{"num_hidden_layers": 8, "num_key_value_heads": 4, "intermediate_size": 2048, "vocab_size": 8192, "positions": "alibi", "parallel_block": false, "extras": ["capped logits"], "init_std_qkv": 0.0145, "lr_head": 0.00972, "decay_fraction": 0.63, "final_lr_fraction": 0.0, "max_seq_len": 384, "max_steps": 8048}
Each number is 500 + 25 x the weight over the matrix's rms, rounded and kept within 0 to 999. Layers, rows and columns count from 0. Numbers have three digits each.

# down: layer 5 MLP down (transposed), 2048x512, rms 0.0413, rows 1945-2044, columns 0-63
# up: layer 5 MLP up, 2048x512, rms 0.0749, rows 1946-2045, columns 0-63
down1945:516535530463477525475491535499540504493515515485464490481526519460521534472467479513469477496479489503517506478551449491445499526491447487460511556499519471449517428521449508475503598478507497
up1946:542506537538516556474543491541480475460468508538528504485519522480484515503525511509510451521507444534497495564500521543468507542474493509489507493434476489471536484521492484490506503521492535
down1946:565507503473528575506525485517483527505531539473517524479516502554454499421488508497464466523476489489517536451502469542484500488486481476487510524526527482495477489517519480487505488537508520
up1947:491513524488505495527503479480498533511497461534493501484562527507468541485458501486449526489480479522489499489469500483498502496470500490474506493476549479563474517517484490532490503496501468
down1947:486483560496495447522507507518433510531476498505517495500471536510497521434509497519523491492516536520487518500504541473494465511528523491437544507502486501492458498510488508529489476499466511
up1948:525436464562505485484531448473466490475495503496503513491451505498532534481489440478552524518491482475503481510536530534516476531491482486520473484513496512542461470477443464474491510510471451
down1948:500491513537497493453484531551536484492471473465494504504499456474516497499480553561461500478543489491531470472530553552519451552466500484489453476468511508543473537475519493476461504474549481
up1949:509497493486488518522494491483451505524507476500490478517502538536477576469551494518431461557511493493490451520534506498515472526494485513477475519511501471442494516519482502482540516544553497
down1949:487475510512505503509480500497503495481518521497510480482503504563468485544504491520459520556532488509517529534507517501506459491504444518509540503466508552492516557515472497491505549503505449
up1950:517521510530461472499477501550486474465498513490540531506506531535487535458521518567503507540498464560476493493474504508492479477489479494513504538494524497467498519527484515506510520514540498
down1950:476463539525505487489525515484494525492518491449502484490511524479455474487473506468491513483450490480517478478456528529520493524509480489521524515495488576514497503528500500490536531496519504
up1951:488463476510510483477511479492503518536512512501498518466510491502499536521468482511487504555492524537481472485449530522497545498489507494486515540544468486507499524484464554472478487489493442
down1951:503505500503517484516468547499479486484514478490495450481473515515505516523505492486525484463502505509496438522475533459514488496512489490492463509525493462507448511507532499503497479480487535
up1952:544523509505484492479498479468506466539541484473509526510509498493478545468526503486467476509525508533463523499524513451473496464483520468483481509507478549488512463536474493449520494503515539
down1952:537420491439469530504485489497485541500502508477490511533506496492468519535545468497457535477463487497497521533523496506490477487525544514505494506526493533508490476505497515493506531491502525
up1953:480467491516538554532463480524495452546499455543442499491505528489492526485515481540463465471511487516525488475516520479532486504482534507455523540491492485453499514540499531465491472518547540
down1953:501468537479465462494498496496482529491485508510495452528490505506483493472487522492485499498528519464474503487482492531512475489516472524518500489492495529483522522473514520500517475493526518
up1954:463524444487520471488485498570516470456498516442445494505509519512508504553489482500502502509479471481492491522524495510501522512517488465508469527495472494483539530505484477509490523523527520
down1954:510491511505493511501459488491508498506529478487481541501519456480464482477553523510518521465476508503472494500471524494478475502530526521499507520520534481515518481498471449531513502519484498
up1955:508487496514533507511514500504480474483507516479544464503490514531509467451495514520505515485478501530472513516505496533461481503515491478513492492495514501518505480518511500451507521494526525
down1955:483513490465474488512497484531482504465501518472506444472476509495504491576448469478477496474486533505479517534486506514493417470499501498508502492495509514516508494527568509532483413494506544
up1956:455506513501503494510518494504518499485450518495519492481572497518496525502497529459505511511476522484487530526516544483529457479520562538509497505477504528526549518491502477481490509520536497
down1956:519472523511471485557540512559524477494486510496497484537454502524515481511466487485473498491511500505491500484461490499483508523459489520455495482553511478472520447517508548483453483502458526
up1957:453537453522528467506502537489529493514475484488481553519460441514516455507516486488517501460478499563467539530538500460522504459453516493539494479522487461510513499494525442504491536514450451
down1957:455488484561488476497494491476504531491525517480452508548521488476537503515496484554467511532500518509510522500490498484519464488495530503477495468504492503520467497483495507529480506517478496
up1958:462503508505510483492511490481499526474506470495456486513483451469446520492502452522504527496502517537521518485507482474475514472568498521556504497511521519497467544535513475504476484496490476
down1958:522459512476548454502492540493471486497476503523499464467506479522535483456502532513493497495524486495452518495484522506495521498455487505496530490509490507549483502501511502535511433529475484
up1959:459484482495525490454520522524485469538480510493486494547507507508526531505526528504470474515558496513497475515484461479511478556463496499504533485518509474461541465508453472506528461508475486
down1959:507540512503487523537488508503553536438574466517480509485469503526491538475500510482548510505477450490488501472493520494514497508457507480471494483496465504515508501481491520490495528523528473
up1960:483462494500504477513489466476462510513486500464506513463485489508498492444484530491497439516469482498504526463486491511500542460519507519495483490535520501502500481511502473514469489533528517
down1960:511475514519486537458515539507545492489523463503496449527477521508501525514445521491432499515542438536510456504520546502480480510526499502505501463503548451506460508453510548500473445479488522
up1961:452505521481482461508502505505503536526501469521503485491505490511525513512514498495493477508503495480494484499503534458475470525532518523467490525482481529465494490522501545443470477488508504
down1961:494496479455482524488532489454506506523467499529466537491496483496522504484475479513486546486494508513523496470539478511482563484513540490487548510472488439507504503563494518475556512532491516
up1962:462450499525519496536492475518506495446532529462462490502510484510501493471550492444538495516443487458479535512516479482449457455502500518478552534500515511490537511507498475467497515507517512
down1962:480541489546495491492501519476499527470525482455491494541435534513473510504477517493503503473502522484521509527502528471504508513511476455518493482525488473471505496465581484505487504508483456
up1963:471516496513499509530539488484491497481503534492512530506502442507456492518506530545475510472534499492537524515497487478488535503530477502527535487530465486523513498496480504508536476463511494
down1963:493505534535515505505483505512518489505471557465485466524484520433518511539486469507461456518500493517553522477528487491515508494542516516522533570461517491495454478504547510507543533485522495
up1964:525492499503475532495448480497504473513527464515490574509494541511497468501480499542521480520503517481486512568528532520498530498530492505492472466523487541478463533513518517492496486521490512
down1964:528485476489528472484499518543484574492548482455493522481471457488472494509462459511506527501488468526471487505470527506528471546508472490499492538508505533541489528480528473501466468507551462
up1965:455465505488470498472506513490457496477516463522552453479503517482507512504541485520464517473503460505476499489490540496537485489520519517482467505455544504486490447514495524491508507534511501
down1965:458573516437534516492527456552477532507497488530534490522481500542463496510526495524483505525521477510530480556511498506463523488467480482506485495501475502518518496517500474510487518477502525
up1966:479458493532488513476475492509493488479475496457525534470510482512484544463519497518467530503526456510450481500523490502495502477485473514490540490481412541510453513485469486500546511521471491
down1966:491550531505491510532491497544517511529533517493515487476500469475516466458500476521491499517474480538532513499500490512488517501464483575477454506505544474539502484497531534496532495532505497
up1967:490532521494503532488505543495480489539463516439516445514520487472491519525476504510494486486450492518463471527514499516462517496462499480475475507518510517535497506551459509490499497518492497
down1967:529493529520500477506452510512470487568508566471451524501486544503511461475525515488528484536468513522505490478528485460490515507468473502489505447472492483520499491545529534513540498501479455
up1968:496524512529500484492473483481502529496516475492523482477473507531516455480534487504542511479525500486507493565504475490476508480465472535509519480522462497522533479480503490490483500499471516
down1968:485492509534503544521494508483522483494500526517548507510503563551467523482549483508451490498457524516490479514479498521487498516502493465502464507491503515556483484508518483526509515516531503
up1969:497520480561487482507518557507523506517495549506478471507518493521541446528483471491530480486500471527494500483505518496520535426457520542452523512483487506517513494495534479474536518483492484
down1969:518476488498475542480504489500492474514508507487518524525460501453505489481517522543470518498487525524487468501499465490466522534527499467532458525521501457523469475491502508518511511454516506
up1970:485481518536474473528487469529479457525499496496466471536455500431526495506507486499470528477528530479499510459467483507492472468468527488499437492498472492526468477460511465498516504488525490
down1970:507449519502521502495470491530496522469519493462502506474495505491507522529488513482458497499496457524507481477533512513531504502498541522472499511524549516479490532469465521495520502540524536
up1971:488496545463481493493466530508509501487503459529478488461499521456484510517521499506538515551488486495511492493532536513508488500494476474491464495501451492504459527495523539471530487512460487
down1971:502482482569511484518482483497512488491465469509526491535516516489442495495476486504487506495467490450577510507464515480512519456529463482491508504463501540466431501516512509492525531469499517
up1972:531494515517512488502508478514514469479512508487493508504489471544482469547523512476498493479513470518471494497501559506514474507497437480452508534544500495518457461507495468497476525510574503
down1972:536507514504548505528495463525539521498503537516495474492522497503545507456494464513500521496519530500500467535492485496487493483525553476510518522495503531466495512503479491466527458534495484
up1973:509466478518467474472515532508563482525502554496459553476512492499510484511469511492476506507517488441480504500499480500477524471533474515459500542484489513474480523516494497489501496498522541
down1973:490441502478548472491488510494456474433530514473509509467484549498482477501454484437552526486485469502491487468483493524569520514543488526465494463511522478487545480519535527503505497456473460
up1974:469472480506506483492478478499517479504486471516528510479500442519492470478461466511508488490490548509491458494501545529515502495519532508495466500542487492511468567483509476530489506486470486
down1974:478498510498489506495499491490503510529524511508485502499506501467536571503501534498530494532545473511541474523468484454489559453507514489506512477496462495523507484507465500505496514519518504
up1975:536464537485509552556479490499533514468486435515521457482501540509456481507487506484461535458564533487493491510511513442533500470489546475488519492496523523506477478587489551476509494494508509
down1975:482527473473507487474508510516547488489472526504485514489529474497528516507468486484468516525456468488475466507500467471476486491490516506497512501502513509489482476509552525492461499485514508
up1976:516523460492525493516505509485524487516453498470498553519457547487460477485458479505501499537491472501499522471464513532521507500463492488474495500477515511496530495531507493507481482439488482
down1976:482461482492520515527482486490468499444560502444488470470568494488503475461505459524499517475513476445524522500519491438508523495517486498457510470507523539514479549468512462481502493481541502
up1977:505470520480461562528541498499499507524513425494508499510483484532510496478463532496458486479497478514469467498526511514508485568470511523452535491555519498496449474494492542506516496526519527
down1977:507509548468467480499479491482502496537517513499449506496520484474486569502459444468515484456508457478479482522501477479480516456528511525497559510487537472510466448480542516496506478469468489
up1978:478494448495540478533501477473445501511501501487475490479468487482499501479519496515468536497530527481508499460526481489491471538496526505496516523500488461462489494511516512496502522501527495
down1978:462446546512487484476448463488497494511428481506527495509505534498522491517507522493511511505519510464504491474520487506505503476542535509445500481474479515468481510460540443491561476518477492
up1979:491493483517561495509535509521466527503516548493489525516509501502493498526537515462490478493478468524475494517480528505533488492504495513569507458488520493485506527502509485507511486510503513
down1979:520563496512529487521477482522445559483494496504516533481519476516498502524500464534483493476541505506459468466492514517501505464522426500522497475500484518504506541485530484570524523505508523
up1980:465525488503469493503581508492513488506513484457549533541478485520536508481476525509474522488507521585521507488494476494498522520474533501492522513486503489460497502501497516485533462429539479
down1980:513524486535492469515526538500494504511475493495518518500483495491491482497507501504476496481506465471515480531469518485478498532514496476504555505491468506515496506456464486510489486470482523
up1981:541504491497475498485502552541520518479497500488493483518480462485478528448537482491530511479516483505497501484496469549508444476497468458465529507481522525516512496479512487472488436495514516
down1981:488548466507521487482456492511552498494523472467479557548504470503503532528522528490515482477535539474516543512505518534505504523502485449536514494501493512473458507485466472519528538452433486
up1982:487492510486520488459479492521526528482540537526493488514509495457483534528542479509458464489519479477514503517476507454472492546513509503464484495549526464489506449440491480477490523437495485
down1982:515483498450487484513486512523488484507478492450504472479505456455549506461477480478483515492481516506512466522493478519477523514480530493489503472473488555554536520500521542493459468513529468
up1983:509517500476466500532472495473503511492486497474470486495505489501508518439492484454470494527486476494511503477460526523519520544499510502539517553487485495512492479545474523529506489498497462
down1983:490453459504530505496522522513491489496514528482531500521498478517511509515514514509503528530498510495529521501540451480486472502492519487500506501532482507516486534493541502480505500508521500
up1984:492468535507503510481529500488449527523515475479508492481486481511490506480494442503524493486487548512478477477463457558503488468534508474499529482485482464505493470470454538499517512493542487
down1984:500500487551528491512528546502540502505529538518474536560487544497518502488557503512486554499541484486486528524511501461486491548463512477451517532481495469520508470534503495544506489429507486
up1985:522490527496472510492500521526467499496477428537476506460494512504526492509502475490525496480432482506505491520475466535483455516511550487493491531495505503535463484526510499502501517484550469
down1985:502512522482535503472508522510544516485512520517491537505517527473514505529497523501512481442541516526503473519483517485505503450480489499494503455520517538491497462514465488495524528486484493
up1986:549506477464501483495508506533522468506529532500453512467507481481536504540475474508471493506475523519491510491504510484499553543441561477494477504512530538524435528506502484529489466471470509
down1986:478453496487484493541492507510484528492500497519511485485480525519528501496482495509511485479486503497483479479514510473466486486569484507507504488535477514546521528489546488463512532504500503
up1987:558493497524552519489477566577486470480500486472489503485500540478518452488521472523554529487498466464540521527473489532520508464473478487500532527530448531456531499516484520523482486476455488
down1987:494502520519501488509453475495507507496532508460515502496475534465475506486469498466540494492493451545499503487494489465478481509486501520481519468548486529484508495492539513494493508507497486
up1988:527474511490518494511523538492474460489475493493492499484479502516488522500465513510500522426506487476468528502551469466516514513512498480494448497497541490539521472514487530518499513509497514
down1988:530459481480525518522510463567530554493436498520482504503505481492484476483507526552539489521472483486497483499495536471528468503456527507471546541464510481446526502550482498454519507498509477
up1989:474473483568479509488471448520501508533436497503446515472511487531488454518527490488482516478480519470500529473475529542457504517532444482522530505482504510459504523528459492501512531471536470
down1989:516497486496490510468505494491499514516488500511490498489553525502460508524506564525476538478467472518534536479522512498489498510490510504501498518469491520464475496476482475481517516507487524
up1990:474465415497512495523505531494505503500486499469493498463485525537487505510497483511500470515496483498509548518546499529548467497513484504522539467499523485550504516503542475475487515495527490
down1990:501473496452499480481485456475502534487526490538460477508453482480463498533529507525502512466527514499507483533475489542492488518525498546507529501539528523484516513464520519525495500523507519
up1991:495489462511517499545500518479514476516463544484487494472457539458501524488539499476507527487492512497461468498458524444512524453517553509495487499485493523517443534485501483442515502499532512
down1991:460450498514475512517541516507484493524481518543494486503446465505462519487521455521486526483492479485509471511518525516518507493511512490514511490472575521498506468498477539522497535474536475
up1992:487517523477542508528510579504543458515517548478537513480495514519453490502525540525556526538457442483548476515482492532533486470523530464523519492495481547512524500524485510494563486494504515
down1992:535461457510435535517453498496481494533497495522470484456501468495549539498482496517474517565508498480493475522469508469499465540570492537506477520500501487523495538496495478496493484457487511
up1993:504508472534484526465488543508502448507492522525518497491520498498525552536494506469490526457532483508517500516502524526527525505485464518480507462484453521518521467485558510498506519513508506
down1993:509470503508516484509490507527466484459479539536490487570516517533548511492456502481536477481520466523479480550511500518471506568524512477496535484522486477507473489511491516466505565539489527
up1994:492511473503552486461486475474503504478548509532513533512508509517514505495497508517480474463493491505512476512501480508534512506526496514522490502517521469491491525486518494520497534496501526
down1994:497474477516501494504533521491508504530485535519477512526471500490511466485528486485475520506486516522459496515487510506494491480519510526520494486531523514474508479507490507500518509522474458
up1995:529499485500465526507507492487495506479492462510521512529537516498550521477525538500514456504509479529478495481472537478506527551499537458455504492464525442530498475504511465453490474514474480
down1995:521522497533501495446496520495491461511559477528546509465532524515489529453503541507467498513541475525535459524525471508486491479485517480492527512459483500533515468532491516516515543544511505
up1996:503507534508471502475503481475515483498462460530504535512506484480486524500519518507495466522462494500500497535469497521500529471510502453498465509522503490510524532513486483494490525511514530
down1996:472465493512514538523469499526515526483532495499525483553495503526519478508482544469469503452528457471480533506436532555493509475453510473480522504491474452489494562529539472515511474513490499
up1997:482502524482479474539521508458469497570538494520512486513483484472510533480503515507525496499478531474512491514463508461472546486499467524454511545539515462517471473513517494478469516498539471
down1997:492492485485502513520499488531535546508469543449485472538491515534452523498492511511484510505495432538461482481502496506538536547473528478504491502465442480489525481458490492528514501495485518
up1998:490535486516535509529509470515505490511504510488530490511509505521552467498515512498513470498508534513512529532489489495486491506515521516530492517522507468510472536498521486532485489499518475
down1998:494456490458471477522503546471515544505510509498519492522517536467519467470509497504503517512519471500522502515474474503465490510515509506471469473535544509479497457506528524488512472465480508
up1999:495510474514512493537496511446462497496494495475517525471528515508503472491472512472512507557524490514508521501507507452566492491510526528503483500496519512521503505480482517515514464508533496
down1999:490508512479463536499502454535457491567485482495490485539470509504497528531525495533482515522448531496483453456495507475507509485535552488545465554482470471480496472467526472452539483482427531
up2000:550443515531493518460513505452480484507475470508474476505512534492503481508520478527516515536514529522518518506525511519503512496539503519511512519488500585495523505483456478518532487479528513
down2000:536459489487516518506458480505446538508493466497469525492514506451457456478518528506529510509509460474501532531489498491530495451479464477528503485545458489539535530505473483500524472511480496
up2001:502510492441496486482484506502500457491510496473451508531511504497520505520505542482490478540487515472524528496497500501494480523538491466527510493563516507526492448522512515509517509483492489
down2001:520481488527512492538524517548549536503514474517558510493520481470473555505503465499521489504511483478524514496514551490526517493456507488444486511462490510459506522508471486479489496541509523
up2002:506478514458475535483499499489462484479488500511521532512471500476512529485484514516494478496508520475461487525559558517460504526476474491496516500499509519513518502496516539506541495509492468
down2002:510508496482483507475486502442502523499482513518511519517518482499505473495521512451487541527505493481509499551495483503501463493529513536494487504486507479508478501496518504498500524518494508
up2003:534470489497512492510447521515479519577499476474480495483514470477480500520530508519485464493455496475470464493548508481472539518489495506519506540471505506522504489470530515516508447494496494
down2003:500501523452499514517470484526513498508476458525437504490492480496461515523504485526473490495523537545516542519456497512476443510499510532473528500504447462527487508470488523511503488513470516
up2004:493528497532517459531512507470525469473473494562473488526501483448537505524516459503498491525552510487513485547529466476487500466516522473476478509531485471465519530497501508496444521517495488
down2004:454482493522446478478450508511549539489455521490521507487526513558504492476524569479527462518465518505475506449513520503481514526502497509552493547495524511506497540451475522525526518491511476
up2005:516554460512519503455489492485444520473455555530480496496482486458496497501514536488491456483486519496488470506462538532531489474519554493516508540489560539478499486508547517529470526508492498
down2005:503484520489494493511433507497473477531491507493516536492503468504453491447494480496499520541476488517484511515463459503502487436524501505510503469480520481480487538534483474429498553472536502
up2006:474490500513461456540525489554477493517518471526490506516517515524478510472506494474502518447483517468523477497502524511525447504535524554517448471527465474484499488476521475463539516481531522
down2006:539471516503507505484502513476484512475491501550477514478482543499493475467489490501513483463495506530445453475526481517508519436503520501489495498487479452475524518493523478455517512511540472
up2007:528524560470510488460520508522533502508492561517528528499544484482502446489567531457462511541488518524520469534476518483502488483526503489477537487458464498514535480465491479550506490484492457
down2007:485493544519493489489542523504491495495474577496479464516510483508534458484496525494488539520453489482440528517480546515539543506518518443497488591528465509529484526491484522544481491526480487
up2008:517497534515512539515504496486501483477489553491481528524510529478524482498528504494506494515471463491506509482474490529496467519529562504512542479525448478451517517479524501491491502533506491
down2008:500486494491475500546534484490500527510484446543495530505521507458501556453514453525496518501502497455489474554514497436478560513534465449482492487473486488453524512493485455521504476527501559
up2009:512532499472474441515522502524511484504552475459459523475554500538497461505501479512469453469493463453499496517499476507470540508505512507489534524543495521500501511528526500511552503460486460
down2009:499498521502498506513515496513502500526488429513517470484520512521493520459504499472543482515510524498515452501484450495457491490506503495490483525442482510515457490549534473492516532501551509
up2010:518499497513495516473484510512499487519514480529476520487478552515533503509523512506467496532487481475494548534486496481519479541515475513521527501558498492488487489497512496529519510520527498
down2010:456491516519527477497519522458449505548562548508496501515494544539472510480484504469520490519517486537522495477493529505497500477510519477527508514465507521488498504476485503507535488537525517
up2011:546468499502494512499510504497478512525517494516471526486529497497512443479493545465487503486504515538469528503485463451516527512495525501467516458436542508547496457508490558444470536543554563
down2011:504469510511483527472516499511532492519478470455485486525488520502481479501492476497488493449530467521493482487514486507516503496545522500473536531490455477483466515531498507539504522498491492
up2012:510485484549475545518490479500507458508470509464520510465521498518506517492510509462520440526507510491478508540490517505512544479510579502460512521505526506485505524551454511524470474484500452
down2012:507505497477504508476501481502524497511505500519498499486453498502475506503472516491487503482474502507538484516514495512498480499496487488490498488485501512486459497491532496498510514489482476
up2013:501505526491497496532537499516513440516498529476470523453513501529533488485491523490502460505493515526506453491493476493502488539439493512487498500451491496511522466496491517483494469536521492
down2013:487501481497507513483482498497483518496519502493509515507500490475507504508497506491506525493490508499502508501511479500515516490496495491519506495519508491495491500507511503494518506509502483
up2014:482438466523509510509487527492514496499508463504522535485505521483514492518503504503504522508479548556488487505493519493488507489506502498452553534515472530484540500490503457505470492489464530
down2014:495507510471470506504497446487503518507525515529469470499504485507508494521504476507480528507492504507512487507482515494524484503482476514512512537512494513514498498518488517501511539547487504
up2015:518494502538505507443480494505552503415435456476529535502553505534477504521548442505521521505481506498491459499499480498482485529547592463488521475512520502470500455508473481503497498531497441
down2015:475460488490450525506506494487473520458547470507518476527539543509505488529507453439482504466496486495501536464486457519503471456514507488517487493469493489460498489490513489513472523524478521
up2016:451467483496503487481505468471500490502493499492450469523528547517498510474458496539515455559493516492521533490508483518534513515499480493541510500484520474507466527478513508517468504522514533
down2016:537449488491494486545501494488495510501520501475476508530509524501526444514470491509500478523500532517521490538540497500512499460470496485510507489490531491510489516496532461470460470469519501
up2017:520460466483510489513535514486488509479510502523461450547450538476487455488537486523477487528512479507470494499514501468498541486493479504519493501537498526520516474493473516525482527553532497
down2017:514519479493460480559479483521491494516491531511496494469540485491539529505476522512516493523474491512543475505517530503495512487514516560526524490484502496477479493486497515478511508486481515
up2018:474506514494511520517529490473529486519529468543541526475499511482522558482476477559497480506497485497479464498525494486450519420540500494470485503543464481494517528471505491505482509464493481
down2018:468490502483489457469500466505490521543502496483521502454514515491505472477522522512492434518529540493491517532485520527542512514580534532536457480474502544477468520504482478541522470500517479
up2019:534530462503497476451564521488539475470517513513502536579474518487525490526529516479513478505497479523456497465462542515526491539481538486522499488507499477529485438497593502508459497540539520
down2019:476524513485522488458545452523526515511549544499478465474527455441504533496515511543525450511435488469488505491530489479496477510516518520536481504515522512487520476555511552501480456507485462
up2020:509500476477491510469508483535457491496464486485542491519520499509488528494520466494501495522476475538468497498463491470474516513531476503458505499523487516510478490505489509482487476462525477
down2020:498455488493501481495534492479528515463494530493500500495510531488539480535514451529482516536511529438459520510484499525497526511524493498485529495492533514508492501524557465498496475494526486
up2021:512471497505533448508510478501508491497517496541447494477485477499520518503489491501525523457516483517477487491498491550501501539524472527504506531527466508531499532470505487489483501465475515
down2021:532520480534531468455466531512471514491484531479473501451481542491515474507508484481524487495510499547524502547479492479516531443474483510472510511564509481483458503499536513531478527522508463
up2022:474505542501502508469485519515529519515480506515554506449469507501441486497492525487485526513534539521455474498511479482508464467494492477469505488511504495503523489489492508469504495527526514
down2022:474527494533530495519535468534466494491500498510469481486506481514510491518527470518550458527541432502511533469492504472506526525482481534490488509566537494535534536495494470488479528458486523
up2023:502469487514474543530535471492515506518519470480509506500506542526473481487496516488537485517519508539510512499508480548503516483519511512507507532512499481484492525511489487516511497503521533
down2023:487531533530498512478498523458544485492529467494436512483513503517450481526486438515541475500511529488486512496511495478489505444517548505509540493485497461471441564520523465497486519499530525
up2024:517479494517464517473512492507475477494492495509527532495494484505494470516497468524503451498496522501522481502476449518512508483509498468535469472474450497477478466499489499500473499461490500
down2024:522535487518479490501474459514499513511498512525489485461479526482493476493496505520506549528480478529502486499456514493487507547480499537504534511495492503503505466514505511537488473465503476
up2025:512559487523513484514514512503462480520542482486519510468461479489514512512477498427494474529482487504469479447488470495429442510485517483520497510510504488450444517507491498517485421482502487
down2025:538464506483526495470481484520513532490498486457502503547481496520489454479525522550471494442499489507516483485530490520500489515494481520491464512555510486480484481544547484511490501484523517
up2026:485489527519439490529497515527473491513508494531491538489484502520460512509533500466546461430547438499462529489476548553501521509458470450463486487552500486476531492519522439524493516494502505
down2026:463527503482506517494480488492461441472504442510450548508474492536488489528512485464501446504540515474504484527477487506485475517519487528483529504510516493528498473472498484529530524515503493
up2027:525521494493499467468492481472518494449461454491505482533514518516504495481460506482509516506486522491498513500494538469490485553492535578504496529500512541503493486538538504496492518516542520
down2027:476491531527483484492497512502518504494490543492501511499482462495496531538521473523510473474527499479491511488500418526498498475482463455489486540518496482494534510502464490502500479498474487
up2028:484470545525466465517542556489504500515524517486530471541534536456528495522533477459465489530482508475451500543550526541505457495534512478496503519492501501520490521519521505502489488493515528
down2028:536573525471533492538519519488506485506501477504490507505526496477512533438509498536483516467530524495507510496487470495507543528492519537490515467517518502530452525478540535473499470517497488
up2029:459475506506535511460540482488495500463517527463509481475495525466486479479517484484469506511476496493551501549507496532489459442506507507483512487548528464555447507516529500476459514481539512
down2029:465464476531488519547469484504466453482468492533471498497503502505546504510530489487510521497510500529500473497506493495520531524513471526495505518516522489534565517484504504558467468525531527
up2030:499522499485483438533491457486505453490543451490479507485550484519517550463520466531513455495493500485485522488540469460511508501499435485517483541493478430500517481471496485505471542505476495
down2030:479508543477519526502493534494463499518506508471528451534512511507503539486504509505471569510463479510524486467518571509472481482508458511524451494482464522467482472465509476519480510520536469
up2031:494490480523500490547487527494451509519518516480467472520498473501454493486507522498495503470495585506485469457475490466496493493510532502513517515493500532531448523511530442535489493482456544
down2031:514520498494503550484505488490534462477491485491537508489529494535516502490474486490507514485508519505497457576511483506498491493484486513502486538509541481513520494477472499498516488537528487
up2032:451505509523475472494532461491472480526512503532504506490548514462555546507446465534545488499442505518436532497512506485486513500486489512498549552523495528513524537492476510503443495530562458
down2032:545464467496481466540519499509475472502503490495484531530494459487503508521461480470464504497505540536476468501477504452508494494489488506493505518502543465495556505498527478521469487470510494
up2033:489508491495477496489495486501481496516503473516465473482475495537494558512511524502448487476468532492443493497503499450508464472476487517453486481505524521481512530515496467500486480491486466
down2033:484542515447485500497492519516511515480497492469483501514511496485503470491521455490520514507495481518520475490512496500451498515515439470459507521509490471506533493473471474497451494495497495
up2034:526505490529489491494484495529474518442476498512493496503478462484545498512523485492547511506501494508483471493495480477542498489437478527504500525514491493510510471467525529515497484502531514
down2034:462467513465507522471508496430501500510517487443460476511522505495509506476515472462475493492519500483453557483506492500485498472516529495479491438480517512503473474528518534521506516532502487
up2035:486536492482514494510498463490478547511485517476492500501556476505514480497515532512490508501484494468503492472508504525477516503506493496490479477471513491521487508495503493508505512494525541
down2035:466451512486502503507515511538488488528515471507471492496521497491500503508485462522507474520490469539492513494502508500520491534475500484504512514515496536463478512528499516513467497507489501
up2036:519478467543482477513439505520474496518533522476502503528468542585488474486549518466481541521527467520484550491496510492506552478498474521488485468429469532454488498529499519472505538505510507
down2036:469513487511501498471506466477555494489489539458458449449512512531534480535497491501433534476448504498517434447472478482470513477498482553493493501520497472515441539529517455487539506501530506
up2037:510525521532479535528496536507481520523488469481507533502473547491538491506466494471498487499498513493507473530458520518496520504476501484471526550516477514498425489519504472494528508435466496
down2037:497499475489521540519539497499527520526483478515508465488541460447475482564492515501503474475521507527485499499519498498471543474500536487500469482505449531534534540479522517504522494544488493
up2038:522481534474443516500503499461513503489507484523517522508495522511521461540499545497523525495516548491505498512522502503496509492523505484516480529522492526481472517489533531514469496487465482
down2038:488543508527507541481487523479519486521529512483477505514509475512481501497491548506479464469476472519515493483472508482475470499507525493477495515506485492522505459496504549465520545573484505
up2039:499479534545502527518512467531495517496476499507507499496499492464506481498484480487506501502496511521517478522489519474503480518510512498530497487488482514530499511508500481521537455536514511
down2039:492507510483516486503496497502504462494496460475505513488520510528503542467555508500467478519498507500505525483524531505516491488461507528475503495456514517478494504571501464510496530499483480
up2040:532512482529519515517532521480548525476504473458512515480525490459507515463531471521536494470525513478497485482517494491493516515493528512465487533524504451496546507506476502551500499496527466
down2040:514454471464510498483506498515504479543525508521492508521488481495540458478508519498524508498495497509509482509505521514511486557484501517499516470535506510475524491492489520498472503503525524
up2041:518530511505461514518531479559525509532588481504499519486459528530540506523510487449478505521525506516504534491449489530520514521507485528486532468482488506481442495457500474522468534532514504
down2041:489523439478505480476481536549516522470464511455533465503494513480506510529493507523540496505520510520521468497511483532499472483522438508538464549484509517494517540518546482506510499474478544
up2042:503519465511495513511484508517529525527482465516505540483491473512508534547502515452540503522524520476535478505500543515489484522461507510482510470506533470494466475537509487542505519509496519
down2042:440509523485509476490524494484489504484482498483469508497508487494484464489508492490465517463513522464500516535494479505518534453499496506500483498473489492473492531514524456491470489526503485
up2043:466480517470493531465472584468449454523516529461527510500503509507488483478476476506488509514467546532495485503488544486497493519485489503522513542527496492475522487488498446517564478482486483
down2043:510516515527452506504468498488504493484481542517519517530501523484491518457533532492481491490489440510512528502488493497490528542493468560505467441438527473547485476520500519490456530502474480
up2044:523493512522500497533531513510491544482489529530483503543453451530500479519526524436525467476498473457468500478511499457483506474491480502528512555496481589501474539509468530489525514477520503
down2044:522483533509501555467536534531508528487505502459496462552485525503505514501505525524455510454454499465545524502482515526489529479497525492514520476518532480465476520533480482475481495514490486
up2045:501530515510477464503552552487498484502516529485489500522457500482516523530483520508530460517498454511528479438520518505490522517498554492493474480509480512512467496533505472525525503472512480